config = dict(
    d_model=224,
    n_head=4,
    d_mlp=896,
    norm_place='pre',
    init_std_o=0.00819,
    weight_decay=0.11,
)
Each number is 128 + 32 x the weight over its row's rms, rounded and kept within 0 to 255. Layers, rows and columns count from 0. Numbers have three digits each. The size before them is the row's rms in percent of the matrix's.

# up: layer 14 MLP up, 896x224, rms 0.161, rows 514-626, columns 112-167
# down: layer 14 MLP down (transposed), 896x224, rms 0.159, rows 514-625, columns 112-167
up514 096:176098133183152123099127142122132100150140150086145100134091184171103120115142135097103191103165107097133084175092086153155082163141090170082165166147176077147097117140
down514 093:121119143166204164082153150180102038152134123152125091066158187129094098133154150115136144133122161160127116110095105143075116111105093155193108131089131108127158128137
up515 097:114136173050100158093193141135195123139185095104143128182121095095148122184145103133116120139136086158141129138115113136120160128131125059135119126148118156189154138086
down515 094:115131136141148142141114150178096009120120124147118114126143089127128085178153110124230083128093110127113172166096134115183127139151115145120118133163155110137077089128
up516 103:100163148150138094059130111083179162126147112188164158123104163140137134103101154122193178120058115130071092161159116125095136070128129122099110098129115099093123127147
down516 103:079150145105100065074093124133132166141180167123072214079098101163126161111108142108172169154135126158173158152080112115145170102209122191100112105145150116126128137094
up517 112:119111074107147167096139148106136122127118118166136116074069144061115131112162116193151096151119068084084124140102152123060169123102102166066125090105138129160109170104
down517 105:157124132132103136131145110110085136095107158120079109165083194099139119124111139153162192139074124156128184111148134135139125050155146161122111072143160143108195130112
up518 109:157141107114127152097092111132186150111151161078131144106097198146119136190114129132070154078129104088052129132187114095118105091087160146128129144109122093154197151071
down518 104:184173126119153135081143135107134139071121130166133192146083075150139147128149104076127100127116156157115102117127079043104098089132154128073099107133121151236105065163
up519 106:129138100104153077099171107127254154092163103147098086121086124141092124090100192161124109166148166132120137162087110151150098110102180141180197179120092109124116162183
down519 104:204143116154114109162159091148110118121091159130118157126133163208107038117155163148108190107093135098171198117152107147127128144107205108129077142163106161133120160118
up520 101:092107148142181171152127116131173137101164147085174197149128144123147091105181069140117142102187174128124147121141102155107118158135122111150106119125112126179116085125
down520 100:163124137103191096133116076138102058121148137121075148141132097136157119136138149153112101119126184084133155169198143105115114137154132138111089101154121122127126112114
up521 113:149097193137160085147090138104167144143095094161122072174074141180099159159128133155119092073225048167128123115110128155115111082193122107115181093101136128163082051098
down521 099:169200107091112116146199162151169101156141129082184195114128074081147128152162127144118100172069153089139151119083134173143117149121196196094108096171093148127092151224
up522 090:167112167103196128105123127052156121168102124101147138139152128119164190148127160154141088120103105074140063148057159099148104128116125193091120163183124149152072148147
down522 096:177172110113113074123144125170153094098158133094142127091112125134110145098121103153106106149129099129125136098126099148141164173139123107125141107126124085109145121139
up523 101:104112099136168162126141138098182152178109148101153170116093061173117152154105136158157108082121039089122105133166177090193112128154149098123133075149138090094115128111
down523 107:089173098112146160184132115091145142092123118166144119122215096143098128125053118158090080082112120142112129122123138209134127053130158181151093104141054151128058133126
up524 097:107182138129195158172163158123106124155114170100119126137160112144133180157138116156183136064114100126196117142135118088113076141069101066136087136104182075108159113126
down524 102:161143158107132132097137104107128096146122156116114144150119142169119140119095126082155161160110146158113044111143151124117099124127141109119076105070086186169132144096
up525 104:098090162155175103134103080153128145166160120130093072083146128125089187123128149163093082077202160111151150115124142096109148166100066113144028117145127145157101062070
down525 102:124083102127168093104115175156108132128142075086127131181160177120108119105125104119127105094174171135133214104108127135089134091091107107136197085175154140155108149130
up526 089:138098126093131135068107155157127138172127096115133157201153130076105124154144163134179163118165172096072111117119075136185097113141110139128127157146115159125148155124
down526 096:163142125171129172149161125080080000126145089118145175121131088121192122125092175160135131131124065122149162116120130091143138137219130115137190139107125042145124162135
up527 090:191089099124056214135143086143142154100184148129127171219109120132141086078120156147160139110193138157149093116150110148155158111152079095155063170107113134129155110132
down527 091:151169102187163123078157118091129188136189124121161102092127118144221124113096122122086093170114155111169130185107152142116101135115209169167165129156172143084118161128
up528 095:115207094127104088127066195121121145149127111123150169058049101124125132103142103145102181155161108192148166152124123119120136129118166144141092148075092140116099103093
down528 092:095168080085116170116145119152126173140148099149076129130146131110166151152130086131122168152130151121107119150127164117106115121089118116148084114167105085114070156092
up529 092:159136136171129166094120127146155139189144113158127089090098117126132083168149115173131125150140159153113085156085158116097078093102116114132124085139112097223164089205
down529 096:154205087107138067126099126109127052117120076137095108035156121136126141052125172156101130168130131132138139162125129115208111140188106166156137116117078157125127170097
up530 092:110215166082141095135152071119125094185110115109159136082162126094160120119121120102098146068170148101065099130088059101115113154109136126143164164122147160127108109099
down530 103:171117150155133152158148198158162088084145072165105170100159132171152145141128153085119071101146141140139170159162161201075173111123117093093081142192130123090128141168
up531 094:121088120165124157136153116188161177090100135148138071127098123128113103151120152130134167119138169087083121135118045094166136133150171089112110130157110098079151104104
down531 099:092129148058123192083124142153130089159131101123091103113167119117153121114073153134120177134105137146134206159116117118126125184128116181119117147156117146123156113124
up532 097:035153123089175155173123194120173150162077140148127073160069071114123145161167103084160149092072173139113076154078173073159084093140134064116111086079111153189154130128
down532 103:168107144057145084165122117123116107103148178058118111137140091132116180119133097135158125146088098141167172130122122158155121134168123113151115190126125148087120171126
up533 106:129087137142135114120141113147077141166058164121165119116094108124119091115118156084103120150243110138143109152142129106147100116116160140129134164156139115193172139137
down533 096:137158119134130101099125133119116130146124106183113135105210052106096152117134114181112110111155088179124097128110136148102126174119152111121049122105077085196100148133
up534 093:097141129130126125142122134155106141102114168149147132125116089109154171103145108101167083111076151136110111101150186068076132150179139136137091107091185145104096102120
down534 098:117086169130166145172112146113041095090170083122047089126145131113141088077196174157177146113120142108117118153063155121073111095151091105154138141180122081076112125159
up535 099:106081127129103158141087144104142128077106146095094197129070182098106109111122175175196075127081168129162111118101104193111126123136104134111109117117146153101074141157
down535 097:170059090143189133149186150086083035180170096129174155148095134123129114143149214177152075133127140160130091112144103128157111082168103087105194083116159111134100093183
up536 098:114153100130126102171131115141144147044184175110084129119096127134091118114156082125167160133093156134073096155132135132097119130129177151162092125145135127190147134077
down536 098:139117123170160120116134099041128074165164102109129152114094171113126139102140095115118139100143058174148128057146078093101158103154117146119151130144113151064159098131
up537 098:184098090090113075166145093110157142129119091118115150127198150139087061134095148139109164164094120120187099168145107165094145162203109161128137171146130139051153142124
down537 103:135179180109154079176092147100109095134129130079104153066174078176136141171099109159105165195068145188166154114135133186128158153149136112126180147189114126160137073145
up538 093:126135131087135126176198203143067133192132125116120129091158188138043099168136101141086103117153101117167136136141147150152118169135115126078105155135108109139154160155
down538 095:061149129164096114137163124106102235127087147160123131087139153123141137172101122151138123077106137175089147121161099137141163058107156117154141172092127121108178133088
up539 102:102105171156088148102140101073133130127093148154114109122114119162141124144158117100166080078131147063171167018179105149097134119182078158115112179112091134174086156134
down539 098:149143174148169111139144089073133121146110184148112095125119122187104125148125197134204144173125122122156113038132133117094105110195087145195057101154123160162096159158
up540 122:137126135091132174083083083133156112116168199140096139186125180075103118175163143106105105141177126081128176095136073078121121103106142121148127080115099144099165167107
down540 104:139119127175145123142114087133094076180131141116176052158090111134103105139146143162143134183134143216082122080160104146140137064188077129128109175123120127112122103130
up541 106:128202120138173205058150158121095138151187100139117098117098118109125117179171115176137175132095051147110152150143198063094128109113111092134158117137122149157094132180
down541 106:118120145108105131149085099106165097135152146072130165128135129137136119171144116163124174077126166160086160106088109131093094120163120121196141151165143134119115135183
up542 103:160188094147173117140231163169185155101126229119107129125101093126050117129112133124152161139061157114093108145139102105135136141152139126138170095148161109075132172112
down542 100:128163119107169130107139070157118073147138110074128125161165068145133157125131163118121191105120127134072094067205146146132113089151136102152145049134128116156155163202
up543 093:160099134089122149105121132117124129151088180102094129137120099119117106199122079099133141188112146098149162087181158042107101059094097215213101081155129159143155145117
down543 097:168169134087179095150095134153087096161134151144098102197155141084098125092161108089144153090113127169086106197101096114175086148130072132130158147139116102137164136114
up544 099:128124212088158134137178158091156114120095150124175113077192155066155098140115121103109133132100096086102132065172131149102106171100110115139134088111125145134144183107
down544 095:137130085080201120114112153200141059158198067175192119096157091124138110130167142154128114079137121070206156138148105188127078112120148138127122167088142175116131135162
up545 107:118152117191092129064065123184103133048147070136130055136112103087168095169134161124135090120107037115144139137145161165175134085128156169086127159156122138117128109082
down545 105:100140211160094141141157134174088189122097122087138143180061109170181170121063136119080144115091151118196129101110040205121123087108138188141134123134151107075211160071
up546 100:081170129127154128096069152104141121121147153118113082133140159172094132119104121180132116152101142149104136111167095149135110142122176114104100167108160117075135125154
down546 099:122119137133164101124194110138141113123149162118184148147139111122088139118097104097134110092130107102194117146099093118125084130116134135113089156156126169140104087166
up547 110:154131131093099123155135102161092154166144121132135100136092061137133108111112111090149133111143133139072151146107073155187141103137088163097122131126090143107151154136
down547 099:127066154104197153115150131092127052167151112130097185142181078162130126126130050073122142097110137149133138110114143114150102161162143102093131149157125118138160142148
up548 082:165104175111120134116109178093110107127123123111140152163122146125160095166129202151158108105148141094116149109171075122060131120176143184089148142140127095101143141164
down548 091:151151138169125160118161143140090000107105094166098117128136120104100198150094128107138111142092150122091116144113087162074137123081147180092117150146178121139110146089
up549 100:159136102133134097154113146061189138131146110101111100064145143133185105105087137120147145129166108180120120130109111159180168111149147181076105144085097119117038102074
down549 095:155168111079133093144110105090107144115128164090129174114121119148168116151146132143138145121149059140143145122104120128182111188104114100151120128106137079131123169145
up550 087:143136114122147151119129083105116121136171125168100118099145174103134070107111143098166132151126148123142170147134051170105128103111097115113143082149120152163088118115
down550 099:166091125123100111135107133090120081152105120170205095060111062133125207132132135110110080194127155136148136133150150097092177171164118176136160124135123093095155140057
up551 096:156121141155169148139222127149119144096157106150100119134124130126093161127109145096064144133117077082169209046050171104197139153155161138088187157130169093155176108174
down551 095:173165125171124085119097159120112142117160099146113107174067134173090132078111109092160155093145123119151156153149151106116090150112186097144077182102110152091142165071
up552 112:119162126066092105129136086136144135128143104133196182153113107110108137205110074100118168126158053147143141144170115188141099116160111077117112139079162128125121158095
down552 107:112149078088153097138136134139119156137110110168147148101115088131132153106089146122107135212089144114139061164212167144165162146139158112149116084114143155169130148117
up553 099:102119159100123139151140110038158146104143089206082088126118083101133143139156117109160109102160199139098156087105093102164089192202136143143139072124127172104152159155
down553 102:088110108212075132115173101097111031096105107174156142136115099103139207048109199172092117112134159100103195148132139122086179109151115145164103104187122171170091100140
up554 098:104152162162155144123097090163086158121128191143126150156170139151137138057147114087115174109141129159168168077076113134112133093136167144138123185089175130150086161084
down554 097:142144155087148159121134125097147142153217167133136120111138141160112115127091132152110114144109139137126083102125130122101182149089161124070096141145076108123076141098
up555 106:135100164150131134112145122114132181155086186133118120130120112042125140175121134184069101182117105105112075063176080152111149167146090137056099122071133089065146124124
down555 102:151104070080138103185116143151144131147107148165141144103073086096112130134132176079163131118126115113102096097143130118139115148132114097112197100131134139119128149146
up556 109:174126197076125176127161151134132133123192129163164143122162118178110156122138171156168179162099113073073130163152075134120125126167139104116151062114129106144119113145
down556 111:121132087180130117096172159176142110106131154103098115196151166147150122098131167113175150121171113111123135140189084169073145065146153119105143122106177169127097139115
up557 084:066201108106196127104138146067145156152114129153127169120137169128087120128120108152152052231117154072097169097136102037113174179119155104088123154112169119031129149115
down557 094:119119167144147105131158066117029103153182100099120089130119078119134114118203115133136132158150125111141196127099166164108136142143091142104101167153103097138100121113
up558 096:189153179143121140135105122113197127110148142156147102078102109114094132139110153101130182092120118126127066158111154161117120096095177116101130141167110152100089110134
down558 094:183141107121105117115138092119137049149183102180105142171159132128154106158127121089111176160153117158150141072161126165156139135131103173149118095090108120128122168134
up559 099:106158143110137143064040080125159159152151112109165146094116195162047167114134114120203160138189157141085153119158132113173178120136121156109069100156119174111139150089
down559 092:177111108105131123173184132073091190131173092163055116121123186115116085118121089155068158119153148154141151131139106088106110060086167152168102148098104119101141177084
up560 107:136075084186168082089109113138150149134121189178168115188166140108074116158121127118152151065139126153123120131193126155108106100141120168126158136172070106129111174071
down560 101:130109146099145157115063168096099113150128113149161105142155109150112132156095165116151139136142075119142117090114126186123137102119121108194132122096088166146099094145
up561 090:120180118137175147165120183135175141096116116091084105097035149120136102185066081086182143095106105143192147144165087149148114134138149110159137132165071170115142197142
down561 092:149104144108115113146137154153160188153139151104128108133143152100132174135130169121072119131110132135147084109117070098131126129130172169142130150082087121142165155086
up562 108:076172126077116129085143159169127142154108103041174063109108136150183165114177131090125162117138081108168157088106083142123197160073113107141096111118122102130121118081
down562 101:107169085150087149178122139148140135160094130097167109149138110128085152131148185122121121154097153117085115158127158108189172117081156114138129134123081151085140113114
up563 101:176163112153150124031111139125147129169165106153101095134126119122163160222109092156079091131136180169114144158087157160120104069114110149133168090091125114069189128100
down563 107:113125102133145185135102112113153104101111143143152166119129124096130132080180129163134151148166123170067150155001144159152123145143130087123035156076130162102112133081
up564 101:136148135132150176090179119134167154135145076135122138095146136196085132172131095138153138173140120116105157075083101076189058061135171121105156128115099134113133148123
down564 098:135077081172166142085116131113107108140191101175127159078185120149169171147143098168129146137138162135116106084157097068122126149106189122192068126123120150167090101113
up565 084:071108076173125139099080143109107136154049224184138167059193112131185119106116133126145106103160078149154076142158085115148132182132101136166184111134116162077119197143
down565 101:126140167084156132106151108144181108071150118105114077163137116085075130086104129104150075120107123121153085118099124121103135178087082041100147192142130108106163135145
up566 107:120087128147161124128118132124124124147108087163129121067079118115147116096179102093140123138173135159165150165083123158114090110149105135145197067099095174117117126092
down566 103:147086137135121120107172104121076161104112175096073105164096112120133154146137179126141184117079168176143104133087138125153072148117166105136159166068144161129095099162
up567 104:122100203142077114168084109092117120103132114118112131108131129114128129103140119149173146138177121158150082142151165140142168130161122103106064071206140138128123127117
down567 105:145127144164110145132129153089113063116153148124137138109132149150080175085203152160118076127121133084123141149114135205136123054165162090091074101118059108121100126097
up568 086:154159164155153101136116119187137113122152096131135157126152115117181091071141123108161037129128182085102154152129145094066065103145178121170122092168142134076114121183
down568 096:080222115108163103173120127124143077159164099165086132109165057111090099153123063113123097146129155147129182105151069161176130142136121117117163133086237079136122133132
up569 106:148174136158141129082175119101114162125145214119183122199040165129126072166115097101081138157121118137159196114136127086123097077154189099095127178132130121143130092113
down569 107:187134154156126150100110098126116154155154153215141150114090102122061172182086140093130107141170120143065168123088142073121165155149133133092077055108184116104131149139
up570 092:122154111043099134105143104124136152107193133176146128044135155110119036117156143103106132175161105157115131128084111146095152091148179136086109163065130118162079173166
down570 093:193100110129135101133135131140151113128086077173148139119123079186156162122120105132124130163116101138111049105096108089174177150161132139075095131154132096132163061125
up571 096:158164111139150090103134062127189141132125155181175151168161138139109141159131149121097108121186128138141133086062133167084130203103140203139095143173155108123147121172
down571 100:143091127151170098066134182131047049159156095140073102136142119167117111162137131178133103133149103142142105160167162108073110120116126129097187145090088136151119152121
up572 094:204130150177141132156110132063134124164119137083138106115114159097167062132126109120201126130139140083085131122190135124118169084132122142149117158100076176075158184162
down572 096:121166187087144126171157132173123070160180113163156120078107089133130151099153072161104128170130059085138118103092074173153091131123115177073134113166133100148133139163
up573 105:115111107103076109089089198075134147070119140120102140136166141092066179157150125126095214177090096135069089181110147087091109124146139086165113099107153081123135117105
down573 103:094109161087050150096121149087138147077147095104152112064155131095155141134056133137133122093164145100140119155062144097060132113120107120123146092174113085163149146111
up574 094:131166162085123147143171083115078136114179151183204142167130088116130110153140084134159125143079180117113095052081132193139125142130073091130135158108119156112099125134
down574 099:123108112106130154086165112073179129075095121121098210205128051152128125105112102129072135052132119153145092121098154032113119128110144092126191085113158133128112129078
up575 104:177169113184163116158090153109164142109121129133143200048205174093127096093112085146123136138080142129100123086135090108088103137139124135081114145129140151196112108077
down575 102:140085146206111154118133081122127129127099113176167076164142121135119120135119103162113174103140089157097086152128100101193124139122157115087134222144140100095144125076
up576 084:201111182124129156178107116084167155140155155134065096133214035114154176171148113164135170103148153095134138120082113121138098110139158148113142100110157123173104180180
down576 092:091048147152089104124131119140184255138108120141141123175081116143109108142177156168078135142117074114143098183110124136097082105123141095172144130097083102111144108120
up577 085:078119137077111145139127113109203168172117124160102116125150126153145131121111151162072108116157134125128160157064068101099127104148178127130067105160107134143124146126
down577 092:124102120114156129150137138160130254099127130119070102106090168128122162083093123125164081183092179119174151152139067142123140142148084129096169138119167106123134115133
up578 092:129174176139127163114119089176144155134083127110142104098089042202136181105100130114139111149144091090122170125054163169133136080109104100149194100150117229097099101127
down578 096:110142114137201144105147145063115051117127069158156138126176135142172123115153163121186184093152172102123064150146160098103096094110156142133123120170147149170100074129
up579 101:111115099119172167102131198135152142125125131135112094177176111128093100139094136105164123163127106107140114130113114113219065073162040116225106117164179071127096176113
down579 097:115098142153123153132115140133146055141118136077091148131142166160119104148134089111150112171122165151084107118146145134103160194156143187210164140117123056135128110156
up580 101:149147154125081067150125117114142153130149098106137125119124167143165096152146029113175167107123128162083123113140086114135138097116141163149099115089148107161098118125
down580 103:121161146180111143135123099145156142087080121169223142101135114126147139178167077135090066134133090139091112069100131147134070150079136128131153166102151206169142102138
up581 107:194147148144127072147120136138148167131100093069145119125135062106101087135147097096144189166131147216120115142131131107133129059155094112155124145121186078108141158070
down581 105:074140152137118196125121090164136171157181103137110078156072089126111107179053066099105148107153076134166183107106138098112131142065165136165109134132139118145146155082
up582 092:128155141115136136142143151124096125178150146130132164097125150143148131195155160108163069133148137068135136140087137117156028093108068118138128147119108162168102135133
down582 091:126102138097140114158154135122180255109128077126168077161128110128126159096090147103107169118123151153096144093144168164146107140111106114147126093122068117120100128132
up583 095:107148136151134115160136148210146123129166177148120188102156129091136114141162099100187118108098085132152104110060075083136136120183145112152074130112075093196170169159
down583 099:167085133164097131069089094103156145105168123134169129095196169189155141102150134113143056154142179128088110082158163157122130134071130143195110159123167114071132055121
up584 106:125150168186095148109084126107107126100128079143120060101166091171164149052148103162121135070131130147145106136134074149141090074144111072135106149140150162124126163136
down584 102:154150132147171153099156098133068116125085154097150125120143132094120147141098113086092096120155146189132125115075131133107153147156146146090199128167128071144091112130
up585 106:163172164165099180122181117150126127107127066079174084117187167175151140184129126103106154111125097100139130114153084133125067139138116162089127078161111124073095115140
down585 105:129094126168155099162139158177160133164098119145224153130158099127172184139140082163093177096128110110189080123149087137072100085153161165133140118107123147153125093098
up586 103:138147166157124089140159114133084135101158122143166118144101078156106121136120152066135121159140147122118086112143056084138219106126120086154135130162067100114074164085
down586 098:125156060185129091086156130144096149119112059081091185143081152172136119143144115157148175133107172081121173113079132082161097166087156116193109165150154156174136091122
up587 106:190161157067172138099154092103150149089119098122115106109134123134112121160128090140124128163155210088140122157149152152131082135116197110217100134183176104096167112123
down587 100:168146135112149090132111151151114098095134131126137105119163103056076077108154186103141106108119112114115104149143112100128121178129134132172111124076182163115163200125
up588 106:132157141150115144209154117118133141127107132116161155098078212115162074137118130149154146143082164101111132139130169198112152132161175048096123150123062125128157139103
down588 103:179155088120113124159150104148142089175125132125151164165148085064083093113106148156140125135090116077102164165098153139178138176137118157087154112082124124160075100149
up589 109:084101175038150133103153137092157139141107160090137117141119147145112158146135140089131149125179132164160103130158102050122144189133126177173200141126105093124136176124
down589 104:179176078134138134166125177074117168132103133142104162096151130140161113144135112122155171168120160119050146161189149121134110066096122134094090088117107117142155110131
up590 104:131105161120160151067173160167132152127118124176150125115101122178072083119089111147107130122145124121092132137123118131143103104163069113088081138131132119145095139132
down590 097:070057163141122129113183213071165097125098130153113171116097149082132102166147119092141091099113156157130147153096112181160111137134093104083214126150161100209123094158
up591 099:142199170094142161147100103153085126076129121058148138112156100131113096137094127160106117160120189180189117137051145128141178104183151131162118081170169124158084118196
down591 095:138105077165071081137143113127132109133059153103109106141161178041098121131087139119069124175103152096091212046167193160109159108136116131112082121121157090104103141123
up592 097:106128119170158169150101150118143139065106139157087064137095130102082136070160127135147147075125116169098144107083153135122065153149183151139104105135121137131195131184
down592 101:139142155079170110137106115124132076116124151101133135116141114173193117101099159115167155098139151119131064171090124115128139168117145136113129165121193088169080094147
up593 107:140111155111071104141146086189148093167074119123104131114142154134145123164142154103126140110130164134105160183116094123164126139140164140084172163113142122093156079097
down593 103:166160156162159129166143156162105102165094093130128159090124109140066085113129100126120064071144120140161128145131127189167114097138114157167127160139107106130148143151
up594 097:124145158126132167150104159080152160144182141155186157179150184114102069168125080120104145103147091172150115158130053125146123129071122206067105138077093135114125183141
down594 097:205035065132118153180068170122165091138219113134171164111133134143175099160143195073160071128121085117136149076182158144119155178109109136123127148106125150171171119139
up595 101:202112135150141127128069114093098147116154140138089101125114139168110116064149115105116085112151124157107160100123104135119124095120111089111114073135155156124160101075
down595 094:150091087088179162151114121128168085152153088146095104149159075150190117205158152167058107098078151163150138128119093166175148131117077081133153057177159158150106156139
up596 095:080127119121122132070090101158145181191082137152149112104131167168151123109090096055116144083157135084079131131150150157068093090125122142117161103121054160161120126110
down596 098:117179131143130107118098145157108094167174143151189129113125158096111131125122110153142087101133121092169123131121145181120113114135162092087077095107135098204152194130
up597 104:114154109121067136096136156103121152089087122130102147178088120098085134134089126114109146089147119134076152195143146178104116139109105127109105144096165120084169159156
down597 103:157125160116096103122073179100169100058181192132135178119133074128082138144140151143135097145087133124124151105139188133094102149107145143123157108160147090154135129188
up598 097:183137151110124128126113114144122148072156141154061137132119123176149101139144117160106105178094113152145128187150095175109144110114144075178145144204116124114210179129
down598 107:046125151158083152117118139141147157093154138139089114127085171087146188188136150124132107093172134129151098155142144121109106089155086137204140170150082094104136128125
up599 106:145127163119159119159071113173143148156153129133119112088105098135121164121139122132141098128113068096137132165144085192117147150151155156107131114099141161117068159063
down599 100:105123076098118100161086108122101066130083117204149114109139105119111099122112150138153110091129076076110122093076142088140046156144095126188118147120124123163112145159
up600 105:161171121136149153078127129150142132157119177074081108116194135133143188116122181128121161059108143122135115162132091154102095161163139076079122178163070089120149111105
down600 101:089181148100151116102126155166102087128113144111145129143144160111135115107101144099125135107150088179144106137075113069106093148145147136097192160139133085155083106128
up601 112:150173128119113097112103166190114156139139138173109146139108170145106114142076111092116098081163139179134073139102116146154141086021171095102113152119116154115118108180
down601 105:120102086149146104051130116116135074131087119101108204128124139120095124148154157138145144062137115086122165136148103091109064153131196117175220098115111115132117099090
up602 110:108139099151131175140139083084178144163097118157114113128155051156104134148133111165157061055188072108150116130117118109173152106117129083175124124147181167187143115063
down602 101:163077138139126125109144171144142145189172095172084163092156146167140093151196112086126182128087157155101128154098135134178163151100148070136134096163152071162142151155
up603 107:093113108170115137102107116114165149074147154147147131163140148103134089119140065144076157144118098146140167176079108152157118111128118076136176125121204152169117162140
down603 106:087147101117069105137073160098133168113092129139131097148100160145065089121182154123117163167140123081112085092118146092159134115122120129096126108132123115140067123107
up604 106:126080140097168193116083111146164153125151135140124085158096084181135142132193134032115120120117172137158152114123125126146113095089104134125094068119066109101101163173
down604 093:126142187112133127126094136080121117143193144094184143153125170103088182120146135162140125158095172144113115140068115161199142108080133067132083196127149110099122138134
up605 105:169040140125121123185114096102161134126120146171141080069129115126098104135120135149129147108122152093085154120115170137093144144156150139108141103142088117148156148060
down605 104:138137143073121133138144107106130097124154080135117118143191161142171122193134078064086119135116131131124095132103148078140118140083091093199172141136155082061133135095
up606 103:120181084124147111089081178089131117070103126111105123135106203155103184193076156078072118194138106156126113119142073118121127081101142129100117102151088128142180128134
down606 096:172145121169221134092108113095152103084090140140113134177169071110151056141112180152128144162173175168119120118170098098141080191138107128121208144090159137196118139160
up607 094:086195146170154157103157052161157137208064093159110162154119130097163138121100193176088131165131150142103151137172114191106157086051150146145170115174109118176093121149
down607 097:140145172173174078124140122092115141156150142146081178144108136137158112200122138146124130135103119167138111151137124169089108115140098130120162171147162148189085128110
up608 096:117083090126115132115138123123105140182155123143119114163122121141099169146158161140193120147195117103139122116157143151178159130120135112080190142197080067168089096138
down608 100:083090042123157115150119108143172121155123162172113143176132107127131134168132106139135143136109138159122147138098133095121131130132201142134154128072148146168131087162
up609 102:140118189134085115086134105168134143095124064113073123071113157128189154142181092130187121152171142162137134068123116117120109070144136153150111104118119127063115119134
down609 105:096144173121176128143186102174096100090134134154076159124163199172140054166128155202131135091140153122125078114161175167165072110153151125134094028127083144140118133158
up610 097:074141154146147096154153090195104121143186099128103153116144136169171085103150143082091127142138127163113111068099094115160161084143125150181110156053112113130126109146
down610 100:104069109122158117098121079140111137111155117214075080113137092137151156133128160136181091165126203045092071135119139067121159133062117190125104118092140064126107156157
up611 093:182139156163094135140101188118067136115152109084088146129146065111057105152151075097127107115158111159089142140147124117151129155068106141108190122140131146121099202088
down611 095:162073118134138094172128155136101220149159101153136103099147090163147171119085157073099137109090112091124094155140081118110156109121144149132148139093161057153138116135
up612 103:126069188174145144110128127140139133148086107097147122126145194174159137195109125169158149138074126131136080142111131188187104140101114138192141110142132164169102099108
down612 102:174082135139108119108120053117131126114055192117123079129124036119131098142116134157137166133126089135101129162083133104125140133154127112148142143192158133126156105161
up613 096:134093109168087092094125192168148132114107153162110162110134099170059109114115166113140063152133147111122092136165138220165099100149121171116108164135082154201133114107
down613 091:173195122100180049128112084153099153115095087107153151137163101174133116103174157183133135153123178159066098128108158086133120184166101125101160125170159141167131082151
up614 102:182177120094178125115097137159148148174173097140156080161149141098099107104159103096108153175136099105119154138102116120172126114122120171160121150136118136044049217133
down614 097:139165170156109124126046144128100113162107124118105164128110117099079071088145171188168140066087152138145104120107132139095098140094119125171131150100169114152137129149
up615 097:136151172149125111132166181080144147110051159182062076124117079117092174073117164148168129143110117172128126068165106143102132108139084180171133196183136152129156135123
down615 097:162157101125097118100091101086105133167126135175103137108127115136188160122180132089137079140106172104108151092138142148147171105194148119076163139174200089118083178127
up616 087:102141130128144119088105093193176142141112129124216161083071206140090127082110155140182086115169111150100126159123156151099161102144135116111068137132156117035136101092
down616 090:089124139153121110149141207096118059185111137080131145120129164124131110141137131048105111175134143113113171115165136061151183089129125122146136130164112113134154156151
up617 100:111126147141126145156109110160140151125133151104097101218139126118127112199093104175091109113150135129095147131121157100192123093156176218132118125067112143120055156158
down617 103:200105133017158138089085171138094056145114141115100117200081126140082127103143146108111147122170167152146121107087132160102170102178119073123129168105090174094071117131
up618 104:162175128171119024094112147085097119103131131149109173076151147101132184204079162090141096116110242171076157120157146137095116132140151019154092112094122141150109154085
down618 103:174089082159169144108108115103142105105177107201153150146107000107098173140088125081106094119104150096141118121072117091125155133148131102130129131133141071124113127187
up619 089:081174093093162082098044142145200125171103070135134142079184171127110196140070117158158094144150137136112114104172125158093139131128108099158169097096122131099149177144
down619 097:148071101155153149106126176052123031175112085167115158144132077107098187094198104096125172098116139145114152132118121144155115141108215131148164185117110131140142067178
up620 094:100160109121088131102152151154138143115157111149091147134162119134047191155128084089124108108105140141101115150164125131115195120127166177111158157114130100149134147133
down620 094:128132136121166107120146143146074255099103132185134163127134131143101163154138138126122068144162152126129171122153179102151121122101141161136140194114137106125119082128
up621 100:087133159130104142180108113114138108064138120153149172149135086103121103119174077131103133129091118129128151105124084179176124153115086059121111139152107139127098139157
down621 095:188107126135119132112124097156103153086097081117091161105183140106093124160146147175160139160101114101111181122116107144155134178112118121166073129144131144086140153141
up622 095:184097131109098193185104124139200140172136097163113076131102107105157099147076081120174104109096095171100131126186070148093117112101160093106139097114116085096127141146
down622 093:103102125163135138078138150131105049128173121189119118109150139069108136106099083160147123120134176149153107158108096113164116179128198105107139177089111151196178104133
up623 097:157179148110106154047155078096110135107134150167106117175130126131111124137158126117142099066184156166147136149104104133104076076119073084100175140122125140161122083121
down623 096:163151148112117126121109137152093162074121151072089112105116121120118162134154095135118164163123180073142131142058144148095168153131122161141124133086203137157123110119
up624 100:150123186142106113150121169114113138086108084141157158197159142118140132168195164140193139134065074187114134117091158160155160144129097071184115048149138101163134143119
down624 101:116106126112167157126100132052123064113098118085144205210127113126179124143130126094116115114172193154152120121125168095171106136183128111148118144101068120146193076134
up625 090:110135132128145167131108141127130139082101143165066149083099138109071112119111075162131117119144109145088062118162149197149138107152141159138149157102070144081133095177
down625 095:148099097075151165186061124182173088095075162126108130181136098154153149138141135109157074130151096117131164130094156123183124155140090137092060162117148120154144111148
up626 098:175162132095125157137083186123134148173079163183203141099159118146163107160135155137067108148171150105079098087098155108161121152092138128153167115152138137119129102131